{"num_key_value_heads": 2, "head_dim": 64, "intermediate_size": 768, "vocab_size": 1024, "norm": "layernorm", "norm_place": "pre", "norm_eps": 1e-05, "positions": "rope", "rope_fraction": 0.5, "attn_scale": 0.125, "init_std_o": 0.0439, "beta2": 0.98, "decay_shape": "square", "dataset": "wikipedia_en"}
Each number is 128 + 24 x the weight over its row's rms, rounded and kept within 0 to 255. Layers, rows and columns count from 0. Numbers have three digits each. The size before them is the row's rms in percent of the matrix's.

# layer 4 attention query, 128x128, rms 0.187, rows 0-54, columns 0-127
101:132132130171131108119122113151145108110130118129139136123155190122114108127118108137137164146134132167112154102111091117162150118119138116155089122109099119113101066110117147142128138125138092164107111158073119151141154089132161136100191129102147111164155167156161167145134097131139138182107075127142145155172101128130130079120133125160125132117150132133107127160135113101132119158094
091:122129131145168140110136125114140087083151133131162110168133134113065135145172132130098119104132138151114126083161141103083113132115110144192144141112096133113143141069087137155123102123124134155147103097168116136133110114127153114145108139150108107144090111095168138108140110091138136120154130098159116128135151174138118100129133136112149108110141118169161087056123115109114140143145
099:166131138158095089124079153118121150137114121108112149124131141136163116155097127109142143121123138096144128171133095149160145119123130080102114129135149141142096132186131144111135160135136099126141118133106095140122145160145122145127168085096155137141198141121119168151110146131114147113098141154096154143131089105105117125105103113122120148102193145107082146196111124140159108139095
091:162123161161093141100129145138140102129146161130158142135124168144134093118118115128158145100144096172123119105115113104093136135137130130139151183115130113144125082110150161154166125105142100165131100117114122144114125108115178128141174111114122098179122153140181137114116127091170153147125072128159147116088128149163113105178126126126136085106155094150130137147152093124108116153097
091:105142083115142133120159101119092106134130147162108104143133170160119099089144117143133130103141139115139110091135147139104111124163139172114144125101128105108168106089120182146166113103136100129134104122142130149117111084143121139158144125155129106193108169133180115141160136136165122129183120141178147101116117112151132134167152148135113115153072093160145098109113092127121139134129
097:097116125105173137172161099116118161133133125144170093140121117129133174116145123141103108145151129119118108096106138146128141115124103154140114119115106140112108151111118119113108107110130164122059182140126155099165116115109144102106081160166110200128115112111155103133148140162111081127140131103122073108115129153120142144127165110103124127119066124151128136075147141123128160101121
121:123130127140158154140152144136136124116167133139164119160123120111160125110149114162122124132184112172123102089115147133099135113127119174152104142116119127121137147105143096145103119106135144120097109129148178101132122106128154113133069178155122160126117110095196100138137162154142113162161131112116100121093137152162132134125155126114138077129084123181135141082150107086106164120151
105:114116141098161150131142113114175152143072110092139119117111108106130136133119133155108144158117141099116134152122109104114144119108174152171147118150091154154070128144115095121092125166182140113108147130121158132131134145133100167084137132122132152097133124142144147161146106169095104107160090157101123186121115124130127136092102130127103141150115108093151139124144144073133179088133
118:139155137116108107187067125124113141103125125125151160136114122082114128130140137084119146115097159132109154155152113113108119136119087083161125152130152122150106140166109159108144141102131166156152156093100103137128122157124132149133152131117145115073141130098093122114127118148097120117132135104110092143186110102125118115146124138182153185088173150139127135128130144155177087135133
102:141124104163144114082100121117058092179117136137121152131120097117127125141139139102164136108108137114119142138142155176140119083123149106119147115144139124125154113163142132113143116137087060146146136116142129133094138125143096098141104139118136073113147130130127122118075145098134179114166126151130147106122139146110121175121116140145123137122183173157103132135071100162139104159103
124:111161131133128174129130150134152135103115104115140108142125139116114127133097126131121190188096145118125125146146085111105132146149131114174110161141120155132124134138115126136133152129148127134129116168115142142137131146155170118134132124184122142079125150103079136140115088126102124105151121136135081161151143115126059093150121156159156196099141126091175175124133175122145114122122
129:125155077160120143120142126113116142130178102139152120169143109170102097149132153111146102144129178108149152125100144130099106122124138118115113141161110145093163104170145157153128129129113121111127115096148130149098118119153145142116128135159153103102124147125123136172117128126142121119150163119174147069150108127123137139184157144086086154140117145136105125156098170180149069163117
103:107122112135153162107098119141130131137133107137132088131103132121090121131132110115077144139094146106082172115153126122083141120136153149139160151124063142131134084122113154115116119106200086127101116143134121149084141138140111149143153146137153139089119123148122088132097120146136127061189143130141149125140123141144108091131147150110083154126138129107135149151065133111092140111122
110:142129126154108115144171101165115102124152106165146120163110094181100073120103110125147127124132107090134120145141147144169143149129124134098127128140116105122134138136112153097163104139097132144110110120145137137132163129159091083144139123071137131129159102111169136150096134112154184097125145092150191119145150130114128140128123151118094130149139107150095118158064133114154087120159
117:117141109118108102094130107128091127098136097182137132130125123134098124132161116118080097114125105150172114132140157171113108131110099088111109157099165123116150123090159140158116084119115113124154145127127138120163140146134102149165084134162138100167108165162100130140156150084118142153084119121140149076189133116116118162149160141151152106122088159097137130106111129158114132137124
107:166121138124129129139115167137091130101132167111113154111135129142104182130098126154132136131163152131140105105094123144137123162150092146084142151106129091088117111089098120131141116112135132125089151117142127097127131167127153160125120108133127130160127126096157062117122140140143127126105092129136138112164179134167174149172109160168172112154121148129163154081186152113132115110123
108:149168154139107135094171125127137134149096129151089103126151161137162115132155120109138133098141071125153142122109134134144131147126102155127152103062140085119145173075132103144105105130140162106155100088114119134161150153144117127151100126116094136167075133155148135139124140113120137172100126099108128130124144110123127109141124127157141103089074111138155148107127102086098146080153
113:133147172099123131120124119096176127105112107120145122098096122078154130091104120179113124170158132130137147152112109116109131123095125142121122133127157135162094120112113136136136163111162162095113145125139162084120127166089076157134119106106111170092158096160070123144124112132163185111124121127108120180136126128107129142080147109169135163106129124108142145137136121107099147132159
106:107088139137146114155114083162127142164146103127106136178129163094107122124112137117110123122114107118168140156131106155134129120133168130103139077178138166125133146129088102119152140146121133134153144114168100153134123120112083118093123114082164095136137123156153127137175099097098138118089136121118103105130088153164132096130119168164151149142160179106118100149166165130155132124108
100:110093109113109129146122148159125126119126151123160159160201087156098144125107111107069116127120141150105126064134128099132128153137105107089152141131107139115125105152118145124131117138181107106118134133122136115126086149106121137102167184094160112107127129146146125147117135141151132128163176168149085111150139149154125098153085169138114142150150128165087114132125116139116134172100
103:152127102115110126124117130059177142149176143140080137158134129155147121137122133119158094137113125141085147149129150117110106146142116117089156130115101090136114105117124139123144143138129083170135135121139146114084127122105104146110112174110144143099099103099138166136128161158099128169134098117108122126122168065076152136133151127101090119132104138140107095126094142155127193118135
107:124101123108110095125118104097148142158093110105103088131153112170130116103172112136111122132140118087163118118109148139118114158111080142114083110113205135139091120095074124089131167169126174133107131117116129097114152123171127153121163122122119166121127109149145146128149168122124143096123133092098119104157112115140182138132112128146130160155105109096142119139154171133147122103136
101:133132148150120140144124150121071148137125167113155147087147168083099125133155131158139163142102131159125156121144097142138138128119099143127153140111100069101105144103127131138163113122087071135118127102128171108121127132129118145189121105156114131131160124160119074095097117142138105124119130171096100165127131134194125127124136164131155125108127090142087132145148165117147098116149
110:140160151139122151130135106126126122139116115124132128129132102173107109126124156140079158163105089126123113109146093112092125152149119145156144093114105092100129128096112107146089143172101111207134098138099138164117166111134139114125099122106076111197143124150128107134147170143095087140145128144114148122098164134152105097132117113147150112141073157154138098130121132121129087135109
111:105119150079115132135146130118128063126133080130066103134092128100114145131128124153132113124157101118135104141109138157118157114078113149140161096123130097134102149126132165102080127154141148174116135102098185120140125124129111158137141119097115145140114123149106143134135177089127124143085150105152095115130135149183133109162152128167156066169136113133107123110132127137119136151158
081:100125080153128115145086104107085160112138158101110153174152120152150124117112127126124099118116160157143130126137130134136145076154108150128138096142136097112119148131147112140142094099121140133128120122181088130148102109185092130097142123128139114127168137092084117123139111103126127138147133110136123083094128186130167077144163124145095125110136105146088155074142151170147116112122
089:148115174094168085138144135132162090151120119141113105112157137101152129134131152148147116123131099131121093169158108145125100046156089125110137140137135078122111115144161151157115093129143109108119141074170146096114138152125127141110136160146112135116162174136128152168084111128136121183135109118126146107097133097139145124144096105105098115156131112133125131130148132088098098095121
102:161141139139128138141164148130152113150088159137141104109141151089131140140161128136155113092133096174125114108116152060160172147130142113138123140103112141117143108095126132135151117115076134127136093125118129140129145122112166151179129122102141124149107140135130144136097102112105109101125132119171116107147121177198118084106106146109152089134080125131111147075128131101145165174162
091:148152151101111137165152143127119128142142101140179153149143159106137093136172084065169174107103133126107142138125094155113101120147139134184123126155131151124113108093104136145133102128094126085151101136135132128121100101140147135155086108104117103143149173106156142158121130138137046130142121101175150132125120126110131100105107086105092123117132131143137134114118107137174118135110
084:103093114132144145137149101093114121112118124104113154132069083110135146114125179119102119157119140103127145174140129148113146087104145127114092114114117138158129162114126136160101124119133132150149167159189118143173152143182130094144142141109156106106123143160115098138146104173117166122127137159124151136135139084120127165136113144120100184163112149116158171113150162099123145151120
095:129125130096149123135088121135087112115109114147128097094149133090129152151137099109150131095102113155099141132108157148145125147095125139143127107093099122150142151148172109155151126150127126134139155117127127129168112159115096095130084148163135109164094111087125104093102166136099143070100114084135143206128099125119159123154143152140111121150169129148105113148123117135127079081128
098:100177106131123107103129118081107102109123128115126118123133129107180095093107108151093137167084120166144101099180109161138126126088117093116138131175113125147123123138158139132132114123137129122121124097152113108153119167125099086120138123110108130103134109149089127142118112109161161105148141082186133159137100121144124106112153157198136188121139127119106132119139095101168134116138
087:126180113135116139146105107130113137119119091133164148090136121103143156126128088111145117109133179125135111128166121106145127088117169096145160101168088117129121123132132151119140122112151109141153140125141128096132129147094086146096139098123078115131199128152149081146115107124085134112121117139154169136092106123160176105173136142094141082125161108114108087136136094151141146125148
088:179135149110152131100125145078095116116152111135123126118162106126111117117120089124126137101175178166177113124102119205155172102144112161153142175131109123104133130126103113145128134176096155127144120135136113117136156081137134125117096132172093091126123097141121116144106119130137094081140117138116127144141109121125124114111111129168148114178137128111132185143125152152100157117152
098:157184148089106158127139117138128144144094129142158087086115083125158107118114149134109143132159106132112154083115125153133140060177103119134125138087119126127137126148124146154096103160084141145107140096093133118161150155124139107126101108155114158093110107145140141066123114138137185141119086120096091148117129145142119138130119144134115092158114125129110148135190138120107118105129
099:120146099074123121186125147105121128128124110094132134132141123098102114112136150108134167119099119152093112130142143145152088122116137126103159094138150126154157061100140095102129143163078107095163079106091153093136111104133135116124185144151133131173160150125188135120123135162137151150149120114126122146129112135161139102083087106166158111139110130123134121126102126120136124115091
094:092169164121127118123110181120163117112117154132150128105125182140153132108123119145099097132126105120133118154108123128098132160105128137104171160120125147133141152119104154165108093076115150065124126132128090167101114128155149135133119080166134087105100159160143126144142105125106151109127152092144119120169153132142142155108083103172112176100130111128129125143136127183128124098150
103:182099137121070082139122147134151176156121157140110159124132153116167139129150169109094132095144110114157160126145148148166132148121113138152146106079141093131075144120166127109114099128116146110132177107130121122138106143091127130104131157134120108147150121122173117118129097133099083118151140138129153138138108111097105130095111106137124117139157087162137078119167167107088148109152
094:138154122108105134157092110108123110157155120159115125103088143148095167119160193155150144124168130140147154110124120100121119111153094120148107101104150156141122139126153128063109144135145129110141088154177103116120093134133127144186129162099117119153131162154112162135101142109120173072110137151122165151115086151182132092111105105131166141137123126107130126112145123134125144118146
105:127167141151142130163094107109096130131151093117166130165165168144053103145108123128101146116086162151115137101167120159094136166115104119154128091148110139123141152113160114144099118113111163168137141124157155127147123115147172114137119127121124116129103149128142143116146063065132115108095109134101100122165149159137155154110131116117124121131177137131113121081144112135144095121129
097:140119112159132107147146127082164092096148080123136172138100153129137115132113076109136135158163133123095081155174162108149124131108086158130119085136158136131130137163135136149141129136095116151117165110105172137122102144112101123147089138102153112113126106147122176157091145100132152124126115108043093161116098127118141108133088123121136131109130111128135137129154125156134081112133
101:124087119128097108154108117137131117126157137097088158103095125100102113148148083160148153091120129101124114122127148171135070160106124112158149115103138097088142166137123145094134122135172120111165140094118128149090139140107127112142114134106116170136122102130138097078160172159111131151135108137142118152102159120118104140154111131157104077118086137110166092129159118129093141103168
094:126121138110139130166160110106124103125140141124152164147104112129155195142133129092105142110145092112102142112145166112122151153122150103113110073129109173152130136092137131096148132125104116070156144130122132116118142137158115104138101153112107165087147104138158142106167162143139131127097140095127149098100126103067154122130140136133133080092127157136115090138147061129150122172121
100:113094153115129129097174148151127141130172108107131140120178089157120121155168129145136098153131140135098152190086144147113165125135125156156159109116130090103122128090144112128137128121166127112119142119106133129118142101123113139152136112150092125121097181113091108132125096134099138158148133118160107181130134121116059135095131151158115096145100134084141138124181137089092112137129
106:147127100134112140138104112130149137140122143108127107160175158142101130097170136119106104112128133135145141117140095121084120107123162169122166155152049108167115141131146137151154127127121143116121132168112167121111116145096130160133140132135103159090104118104159158120095107160119119173118127195180172128139137091175121121097139126143108101102154097144145111122152135119106137128084
091:138158148137113144108126127104150127139100155086107132101140131150144136121137103125125152131121141138146112151121126136143180183156133155099168142130169152155138131056106113146144107133124099087141101125121119120112104170094098141139150138099072140102130102080131116083138140135146141164096120125147179107116161125130100166153110087111088081147127117157143137134125106113087157109157
097:133132154132131125123128113135111120145128120126127162089129098109109124130149123127119118114138104108149119064119141141099149053116133123119134137144133104111139144124149138134138160127176080188145102157156148156161142128150159112147119128075128131139141159175068096097097118103139158131138115135089143113131137115148104130175138134183134087136121199151143090127142136118120146155150
094:092157073111142138138139104148111163143157120156129118127162140121116116151128124098154153134129135132146129083137180125164146102147128137095136110147123155155087139121091151117111191125093128112135165085146134121081082134149107129118089145146127155143121146082136120141085102119121109131142121102101125159131131114133139159134112099163133139054137151176104132148111136097179121105132
093:177151145122141146125130080129136127101129138109104145123141142105078075127160121091075140144119111098121110138129120130159124101079127130154116129107151158119115130126097119152101128121104090142102152144160141146112100157168071150094119171130127118153106147120125133140110096118110171139085124195132131127100132124151072142129144135087133141150163094134137086128134149132146094109099
091:078141124124142133137097159132117139103107102139118144107138138080152124154136118117160151135168155136107145129110080155159166086139118157138102111182136072111153157103127140164123156134162139172084127123106131137175136096170170080090119171081121136118140144137154136110112120121146118117125170117113164162111087124129116108106132155161110141113131131153092115134143130139104116129112
096:138117109134139133117142147122155077146103119126132092152131090157130146138135161094167123139132156172120154141105137119131172102123118111140168121186119138140137099135153129101124128121115100142145158123071140163141139118109169130129119106144165175106126129123120107165085177097129136112115130163122119114117136160051119145095127113131111149104133107159147156138094116186094159133096
091:147145124105161148155117126145128159122132125069101146142130131159077133098159122139103151158190135137162157138138168117104108113091144116113101121090116113105135135171134195146120125145110108095156099111129114154121146127133121120142158128111133105162107122118128118128171114148118103144088112129153117134146130163112145156096134129105117086103196101134144148117140092086155182120135
102:092149143134164132119076132118120096113152147127129140110113201130103117094135133107132134120086158168167176144134101125112130125159136086159090097127129137153128143123103147090108149137120121153103095163121095147141131162074130114112133119102149110121083149162141160102093092112136144115111151135113122113155144141106137118106155107132123136079072140082139136117129159147127139124082
097:132130106126103122160122099133112088151111144113103109099107093122099148137136103098128120130164066161115150125159156124142136114127105166118090140123147112132129152130151122118166139173095122141167151116135149108154110159106126106170129085077100133150167100143150111135157167104127150149129080126129131122113120150115098164130144101142037128128129126139128101069106125124141110116136
097:121126146118138135106148115127162134125129147121123109088142090147161118124092124145115088124135159127100137135130095144113156119126152116100160161125136118128130096128119168116106119105195144119133149089118163088117134125076133159093127101102150144122156134104116174143106146189112149135113135090155104134151085140116114180175101104147133138126173090080130152173131165114154144119122
# layer 4 attention key, 128x128, rms 0.189, rows 0-53, columns 0-127
084:129104142142142100148132183157117150154149155094163129122126114118139183125125118141107103135173112109093134100091155151145135134146112144105138123119140122147141153145146125129128124158105127102135143103102134110176106161154119180135127139093148158100128144165109125107136131152110132125079169116130111130161116131156051140086118158182093152114126137122075129082120120149117162138098
066:153136145108127170149158129125193117109149111120108126119139112142151114147112151148179097123159106127138109138119117124136122113146131182071106146116158137144096159126122107152140147123156144170076155146112141132160130109130145151127159157109114126085137122148143099126066173125127122165111108167128121125162118094160152102151165124100148149145121107150078132180111144142119137122169
083:086132154135144122087139147160112134162149151114116138127138121112161153148159094112084082148154114110102160095086112144144145135149134109183109121151141160155144150134121106137126132150109147108151140107126191104132121169133102150119129113160140127112129160153082145102146142144126120130111139128108100107182144161133064136108078116197120117101119133117111112125151122124117124165093
074:129109126141147185146122176104115095118136139091111129123076139133119134079134112138142147132140133139164104145138137123130122095135114167105117107132110108117127134114114122095148166115140129135130109162118093101146122139142169101147147112113131150135150095126100074161138137110155118131097180179132121122123133117159111145109150143124093121148055075114096163152142138079097179109159
083:157123126134134151152145175120157131065139122121137151114106128123087122129086150118127146167124100126140102175108175101152124122138097128102127128111107114090108101136111116087152136151131134107084116160108060179125155083102136107148145129106149113124150087108170089151102163135143133166134100134120113155098142134154157136123113122096124124167135128139132140112108104117128148085174
077:108149122099083103112156113111105099112135128086125143147131136156145085113111134143110145134101145167102145134185111123117072107124127125117197155126117120132133161156100148138123098134139108166153144106157143180132121118086100120146120129122146074124116140152151113113107149155120108149166128125147136124136138143121134167164095132110116121107133129122124112082088147188152104117063
090:124141109102136144091143128114171107124113056143078145174096162140115111117104134132134169173101105116129158168148135104147098150111110114100125090115110146129172142117102154143131086127095116149149157152123131154118133105128135098138118141159134133108093119115147109122118129124128131138120125120158150139140160143080145163149117109089122151105190125130148105115100108145193096094101
102:120114168153092089128121125132106139171134111138092103155173167140124134142150161120129117122126181112131144162119115131156086167128123127138110133139162126136128154163094141148096112144065115124157160110137121134128118147134108171162130124162140144110084148173084158131136158074090086130114162118132122140179144137129116114156112130127127171124103123119149099155127165157145120154097
095:117153127170149141097131080177151154142110127137146079142154105121130115139140116133107109118084127133173173099112136149102162151138147092190102104108144156104147146139145074125152159161165143140115104128120137099148134144128161133109145132115121117127167115135088102132157117111149100087142151139131153114103177121105124120162155147091147126114128088148166149094140133125109088097124
103:156156142147132142133134159116133132139119152129154115101112098145129127103162109136115098130173119165108139122128149116125170139180127128116131188130150098130105143101131107105163119169165124117115100100129134074134150137062152144152124119114135132105160165132130116083112120115127107174098115130125116122118129120159119089055122119134154075132110133153165156150183109122132162149156
096:155087137120150126123144080094111152122102125145078078124154182097151124120090117113157188107149111113099115170099133127135123107114137135123100104147149143129139101156130147080141162150160091126142113154185176136148138116146121145149112143103142139146140129170122106127161117133120095096120120178101111126132137143149160087130140132092173150156132140099105111136146129158114122110149
134:114123131120122146163114149144147134099139134130163138128093060139121121114121121177132144113144145156118109109148153110089151101155135129118149164099129112097127098139135122082157137155151140153162090136096113105131124127092141103102152167076099087124185108120124090115101120158143153130135142112137141136082153098136109165111124140098133076135167127154135166081135098134130163100150
100:098109159159122121196158117150111096124086127141101116104063079107098129116173121121150117117142120134115126105104147108136100097171096141168136163122122141116108123130137088124133185145124146150082172124142145118160121105133153138096147109123110159102175142139105080146105089098134108110123121100104107184104139114145134118085134128132128132148134106146113147120143115131137138138156
100:126123142164175098157156165126123091148085147139157130067129119157118111108129131108159090108171129143142158122087166153166151101160136137125127131144168127144141148122122126127172125114171118118152148127096147111121131147096165148148058145086109155143140142152108108111126134105103154113124112181161133136129133111153130130091149144135118156103167121109110178150141125141108132142159
107:140103097107131131138172089148150105122116141160159144100146137140134094094097098129159135126070112170125126114117104105163147137110114142134127118149136163098143129146144087123132124145133170130100129157135132131144128122129153128166120129155158128159122131063195118111168082132137106200135124094099099117110121123150172126119181118119140131129163114125094125114092126094156125128133
107:103127151138142096114184117095151148145111115129123126137151127088126157122151125095133169123096138099144167144119099089153122129132115143117090132109151152124115083167092099163119136091113162108164151155107182107150168118162052138119121096157146104140123111133129129145115145149102127117127171129158120132118107132118157093108113117137088116132067115079113123144106127120134121103147
104:127140141145085138133153098141139100149182137128084139165120175109165107139129145142164120119102148118138126123146144123130104138102091119145144133105100080104174135139133112132108134118104151157122153169147118155126147124147129136131144149121118132184108088114177185139157156094163102085180134126114074128123121144121105128155115122111083128117166133148101119142123142112112124111067
098:123157081137144106135135164039160123133112121138146118151121118110131133101112076129170124120078149120126139140092164103106085117113138136094144096137138099130148137141103135141062109111106136136117113159101145129147138157117135155135111141094105173119111119108122131154129163135113139099102147099155082129131097091098103141133166073137137115090154107119129141136107120138150119116094
106:159148114145101105121172119095127156095132156085166151144158155126139144121128098111117140074150154158134150124138144112101129185127107128128154129128113123127130142109135156143125104095131122082137148130074165102159123135129163126133160138124124106110127106154104144107088134116108097164114115116119161099121138084111083141150132116140068127147173119105159133126112148084079110076141
111:135138123122101148138146111119116128126110101117103136110165126063126133144161143128127126114113101111160149122172108135131144144144142112185101147083089166097120185158134120151135126178132114120154103148126072110131136091126123094087153156106156084121132090145146136144148097109112134131135136106108172139099116119142105100146135123135093161114143150081114118112166128110115159120192
100:118145140164112111100100118167103090105142130122114159102116116090094122145128130126113104169114092133110147115168094148128123132146139154118206123148109087110097076117133062113109125163146162112144100089144106161110133143131095115131124129117094122136166093183127120121148107151149122100156149136110134127106140138133130142120168104112114119181127106158127106103178134119111130100132
111:065122129110141154143175122088119160101180117101121121134122097172110139092073117109133116155138140132156137140065142149119146144155147132134141148106100108141101143148130120145142136116113142094117160082101153104138139110150136126087110072154104167161144085160110133141133151126128101143140084134153111112104114150140102133168116142137136081141108148132141124094085132138093137132115
105:093147137109103114111125164120148131137093103131145129157193119136126120176117129130141166129148170123129056169102092080141108132118139136100137120101118142137136106122094136095178095145156131171166104159146103139155147128126124131162137137125194160141091098117134150170152152121114081142109113129133124137139124105147152157133133150128123128130108148139109101152135124131183117089136
106:088072125121156084161097142136141170145130111108155126106152108129122072123165134132152139158145127158108129126146129125122078174082136152135163113133154127160110101133124102148120123092131115096109162145144103102109137160130089127099167150126118126094092099149131165151121176137098131140117148149159120114104132077107113135135175126124114144114119123135163136099124132185117148157162
113:079107145078111133126198117124212187132122119120117144122117129138120147101154133123155115125104115122132123146134126107147091171138119138142094114138116132103139098097166121114117118117121131091110122123126163141164141139141133105157120124145102172092139164090138120148135157093141125155144098132091129090127105102135111122172185132125105137167129095091137145119128144149126129092173
079:111119130167106154119119127152130141116115156112130108121092143127122131144100118133129130177123121115066124122138113116133138088170111109145075136097108122144168169093132109122121101112198100155122109154103100142132127183142142147129150109158146133115157134146091150123101162182105107144174150108144136093119169142120132167142106125144149069133159125116110128126171136089121118155142
094:135119086087147131106110120145140132182129119157066112138125152080113165107106168109088169115101100122163165145133152110157179131131108140138094102150124113114120128141147110147135096082063149119098124130145160148106152125120094157179098128126152151139135128092125114135094146148132100166121151138157118130151131121145157176119154141127140148135115114144137110132134147134105123100083
104:100146125147104122136165093141160109119056108144127137102110161148119118143168138129138124136104166102134136156108084130113102110085126078141124144110092130098137104131115108120157139074135140148139150134125119095169153120148125139107151119142127145119122114115115088127119120135113158084100116164092147183124128131131145171144141127151112141083150141091130126186116097145164100091170
089:133107105146144132136102136152096109144107186162133109163125112176108124149125131169132108130114115147162139129094142114083124069109093139102097171144148101092117101119121132138139146080143141179144107117122147111162155127074123161106093141111139137166090096103142083131114141140134147148132132180135149129134131093160119095133164173129148133110108110143112157129155126134093138109141
089:152152135128112069141121139154134144120186125165166122108151161132067152106127119068093136143112105134120182129105167137145136150135076114172105124119167127130118141122096143082101131153102089115142120123128127134124162143136130124141151188115114135123158137125165152085138131122139125132091128118130172105104141140141134138103109085120165096134123163139150103133118115151134171140102
097:155134108107145133117151146080129132120078158133106133131113127106121102117114147139153153136144172081124084132121150143079134104184117189083171148122179135130169143148128124152147111109171127120125108125121124127134153135156177112097154081154113139118132165106133142133136123154156125149133111091139158141096161116107144101119144129121169141109091101149152149157129135118157105133082
095:184123166113081125103165135112107127137101150117090141141173160140131116155093132096150134154142150145185127112109128161110121142162097111122145111124135143102125153111124146132130120132116098148149114174144142163113138128158190151148131162135162172122079131100126165143148100109126120146176132135115122113141186123116142122126137118162166110117142142131146142125149092116105195149149
096:139142154122101124152113142119121120121072151124106136124131149159107125184162080130110146123131174094123100106144153109103131154122106104126120142147099111094122140122100138140130120143114157165084142142106168135151161086107164115133149103146151127128124174123087112161113153106119141149093139130132085099154147082141114088140083134118130129146104108173137088117167127112144128152192
099:132136112088119128102128124143120110168079105120131087153100151154123127092123125161139152158156175124066111144131093134134113154090121158089087155094163133122118104151121130147108135158135131102161110145135185111122114157122179103100121107135155138153105120082133153139111133177152162142116114108113120154179138102107094136120140171115109077118134125115127121137132126148100111103117
105:133120150125176139131132138097136150104125118146126137165129143130093091149136087124108161153136191095159116183145119137142143140106170127114139121132120165129167121144099108150155136112141132105153167087155144122110103173089117126134120113115085168127116122071138142146161101118149110098124142081140108124165147142154125105125131120109132168096119117087108167159127150117173159149099
102:073131117149159143117123116087155090110105130152133076140132119115129113113100100119137109185142131137186115146117093148119191153152107160144135111170148124102108131135101140147130152151169122163096116159102146098080138106127127108107136137113129126124118134104109110146156114136151125122127147127133153138158124071115141139160129172163094171121113149104142147170122104118096158087144
098:143160123118180112095121141135117138128158141135116133111140130147109156110120126128142119111143142163137118104114171109165160135130147119139137123160142133135147126153129080112112128093121157181134149145139122126115153158154190147097114121122159143129110152049160157118126141121134136121131121137090137115078132160112133079113166133163084142130140171101081079079110149093113108138105
096:114102125123151124086121104158081139134111095113125117101145126148129137135129105124090127149112150132097139134095100155090103143134114142137114110178094132115151209143156129141154117127148165101138114113149176164123143118145113157160104114124129094155118112123167150163129156157132103152131122128108158144124112138139120075163123128101128114144139201151116135133119141068114106151076
106:097141098098107085132132092138099116131113128100153108119127160132146133112155065107162154153081103101140067141114163126131120135110120107156124142173132126126157161119105128117191123143091140154111130120131140141160138101127091109120141099112115118099139119129109097113100108164146157146094099144142095116100142125072106178153178151161121159123145150129135118148113119119118159157117
102:148129107152139106130178154141129142176096140128192136159125120122149160155120079118179126153125129134113105094162083110106113116183179149117165140143107157150116112098089138102137108126129105146125123088140151134103123161131110138122118111118149118134166143085132139125093154132084113152146074125156113132105138137111095117149135157169144122112112148132128128138125092130120109071152
098:142141134106133111117112174080145091161097129161095140115158152135149131137142133149122075146115138115137127162092159126132115097151125115108150111143112105102145127090151134145110126137107110114142077100144160104081163111118146181123091079119098134123163144161151100155106125119090118119146164114148135131112093092138112144159176167120141110116136108101152098130138176156120157097141
097:102133131091123123110158123117153137088149146120144116150129107125146152131096124110117138136110139122151114141119124098149109118129132168095158071144152140149120161057114102146151126160107162121149182145103103128119137076149124088150105136105115108146144146167180128146125135079154099162130147185114129147158131140109134079110144107106155142138128143112133107112114193134121105107159
097:106137128140120166093174127121140120117135165125154155108114116159169137176140111120126120128112125129148142127107103110090139107106145136149143136171126134111072161109100133127134153134164133089105154072143149096149168133113150157149153137122114114125143138138119121092158116107143087101138149121125128078096164082130115061083130135134148125084148092086163158148125150122136140153104
104:131147121165134135155144148126180133129107079114168112150109131132129151092111150136157145097147105105118130122134115097121110166133115141090115077113151129096123134137151116189131135123079118183145122148129137109111085134113105131165105106154141118148100060112191135106149123140138113118093156132059146108106122139147172133144133107122153119158130142131125162127130099151160110114109
101:155099149111108125153116145161108113108139117140116123090168099116069156136131154127203133095101106116140108127119118102131147137153080093121139132153117132093147136156115135119126078134133114143115144117151140115150129139126150114123104074125126099111112106165120123098142138122135096112115117105056070156175176145101144108145091155121146144150109120109133136125140158102148090112102
097:144122149163172106110142149133120115101120157132109128090125140135202126156136139166153181122129092124146104120065145145138170113148153109172101145145089129126138105147093092130094180100121114129121148128143120145126129133164130094152139115155180122140098112120116129137164118135132090134139138157089088112137136136131145115125163166094160112114108127096136156144160139138124081127154
107:115145156108106154125145102117150147162123092148154120124145142112168102148120112117130161138128086095143150161173119124131130163086142105089132146134117165138171097110127096124100101183095130113120153137148120143141157125089136127171164180129152127116121111133156125131125119118138199181113098103141157105146180116124140136129117112096136125127120140125162108183135164122159159121139
096:113158171157152126099088113133113076132130113150075146095140104089133109120115091190135138118173113123157122176122114164091147129142096124139131111097146132121125141086096117150166108148154123117174121131134105130164173153147140142149127147115121155154118146119095124082110112122102113126134089140133133120154106098123111102160122148140152117171114112123183120130108133083123114172126
092:150122078128138105164111155106112138158141073135140130090139116158115134106147131158168135121159118127125110135127149124121098156179097100151161135119112122194142095136139126088116117122091133090152095155117110092140153125105131146178113102134105111125142126106151099137130139136158103160144132100105102122164096108106098154153114082105139127131090173133151134129144131129065156141098
093:126122135117143141119139137089152105112133147154171117144127141122095131154086159145134108140158171140112135155127137103131170128126141148091118148124130129106173110133111207151142118096094112147168089093141113172071131134093180093105158152130133167146076120109139116080106123155135153125142147125145144091100187107125126107152130120109127124121107125124127125138139130165146125163147
098:119126167132114155106111147148130124127123110132157163109129149086122121175144126125130121125110140145129122138183148148112156126116160145098073140136179122105149098122128084141104111108124102126118083121158131103115099166144117126075086122091125110125141158134119114107086061101108136118114138091101102138152100115143142098108112139161101120150161187127130166153133145160153126166099
106:133117137162118117153132123151148112118139176101137085095072127160148139122146113099129082056099160097139110133133094144143118097132096109129129133171129123132124157137089108108133113154114188133155136146127160121152098172196127137136130142103128166149151146126138100139120127141107110154113164086139145145170123111078148124158148083108120131114102121093110113099133144123118116125125
109:162117099121112116145127135104132129096124136122180175184130061135117152122109095125118101145162104136133118087150138143138147119138119091105130151152149103158170100115141122125167168113125152119138112106141129130121134104130105072126137118079105148112119087144110138117090132162102148104139143122101114103087143124139110157134147138116143127132168184145146052144107111094151142108137
099:145117132150120111097135162159101105124103163117141142101135122114138136120131091120112125123090139121149121106090150153088127115142106147136118124127103126154146150115103083137100053128116111142095143119127153127105140139126080126164137134135065137105098120141150086145137168076153107131100081107178128162182147100125133134112120139148134113093117141094122142153137161148159126172171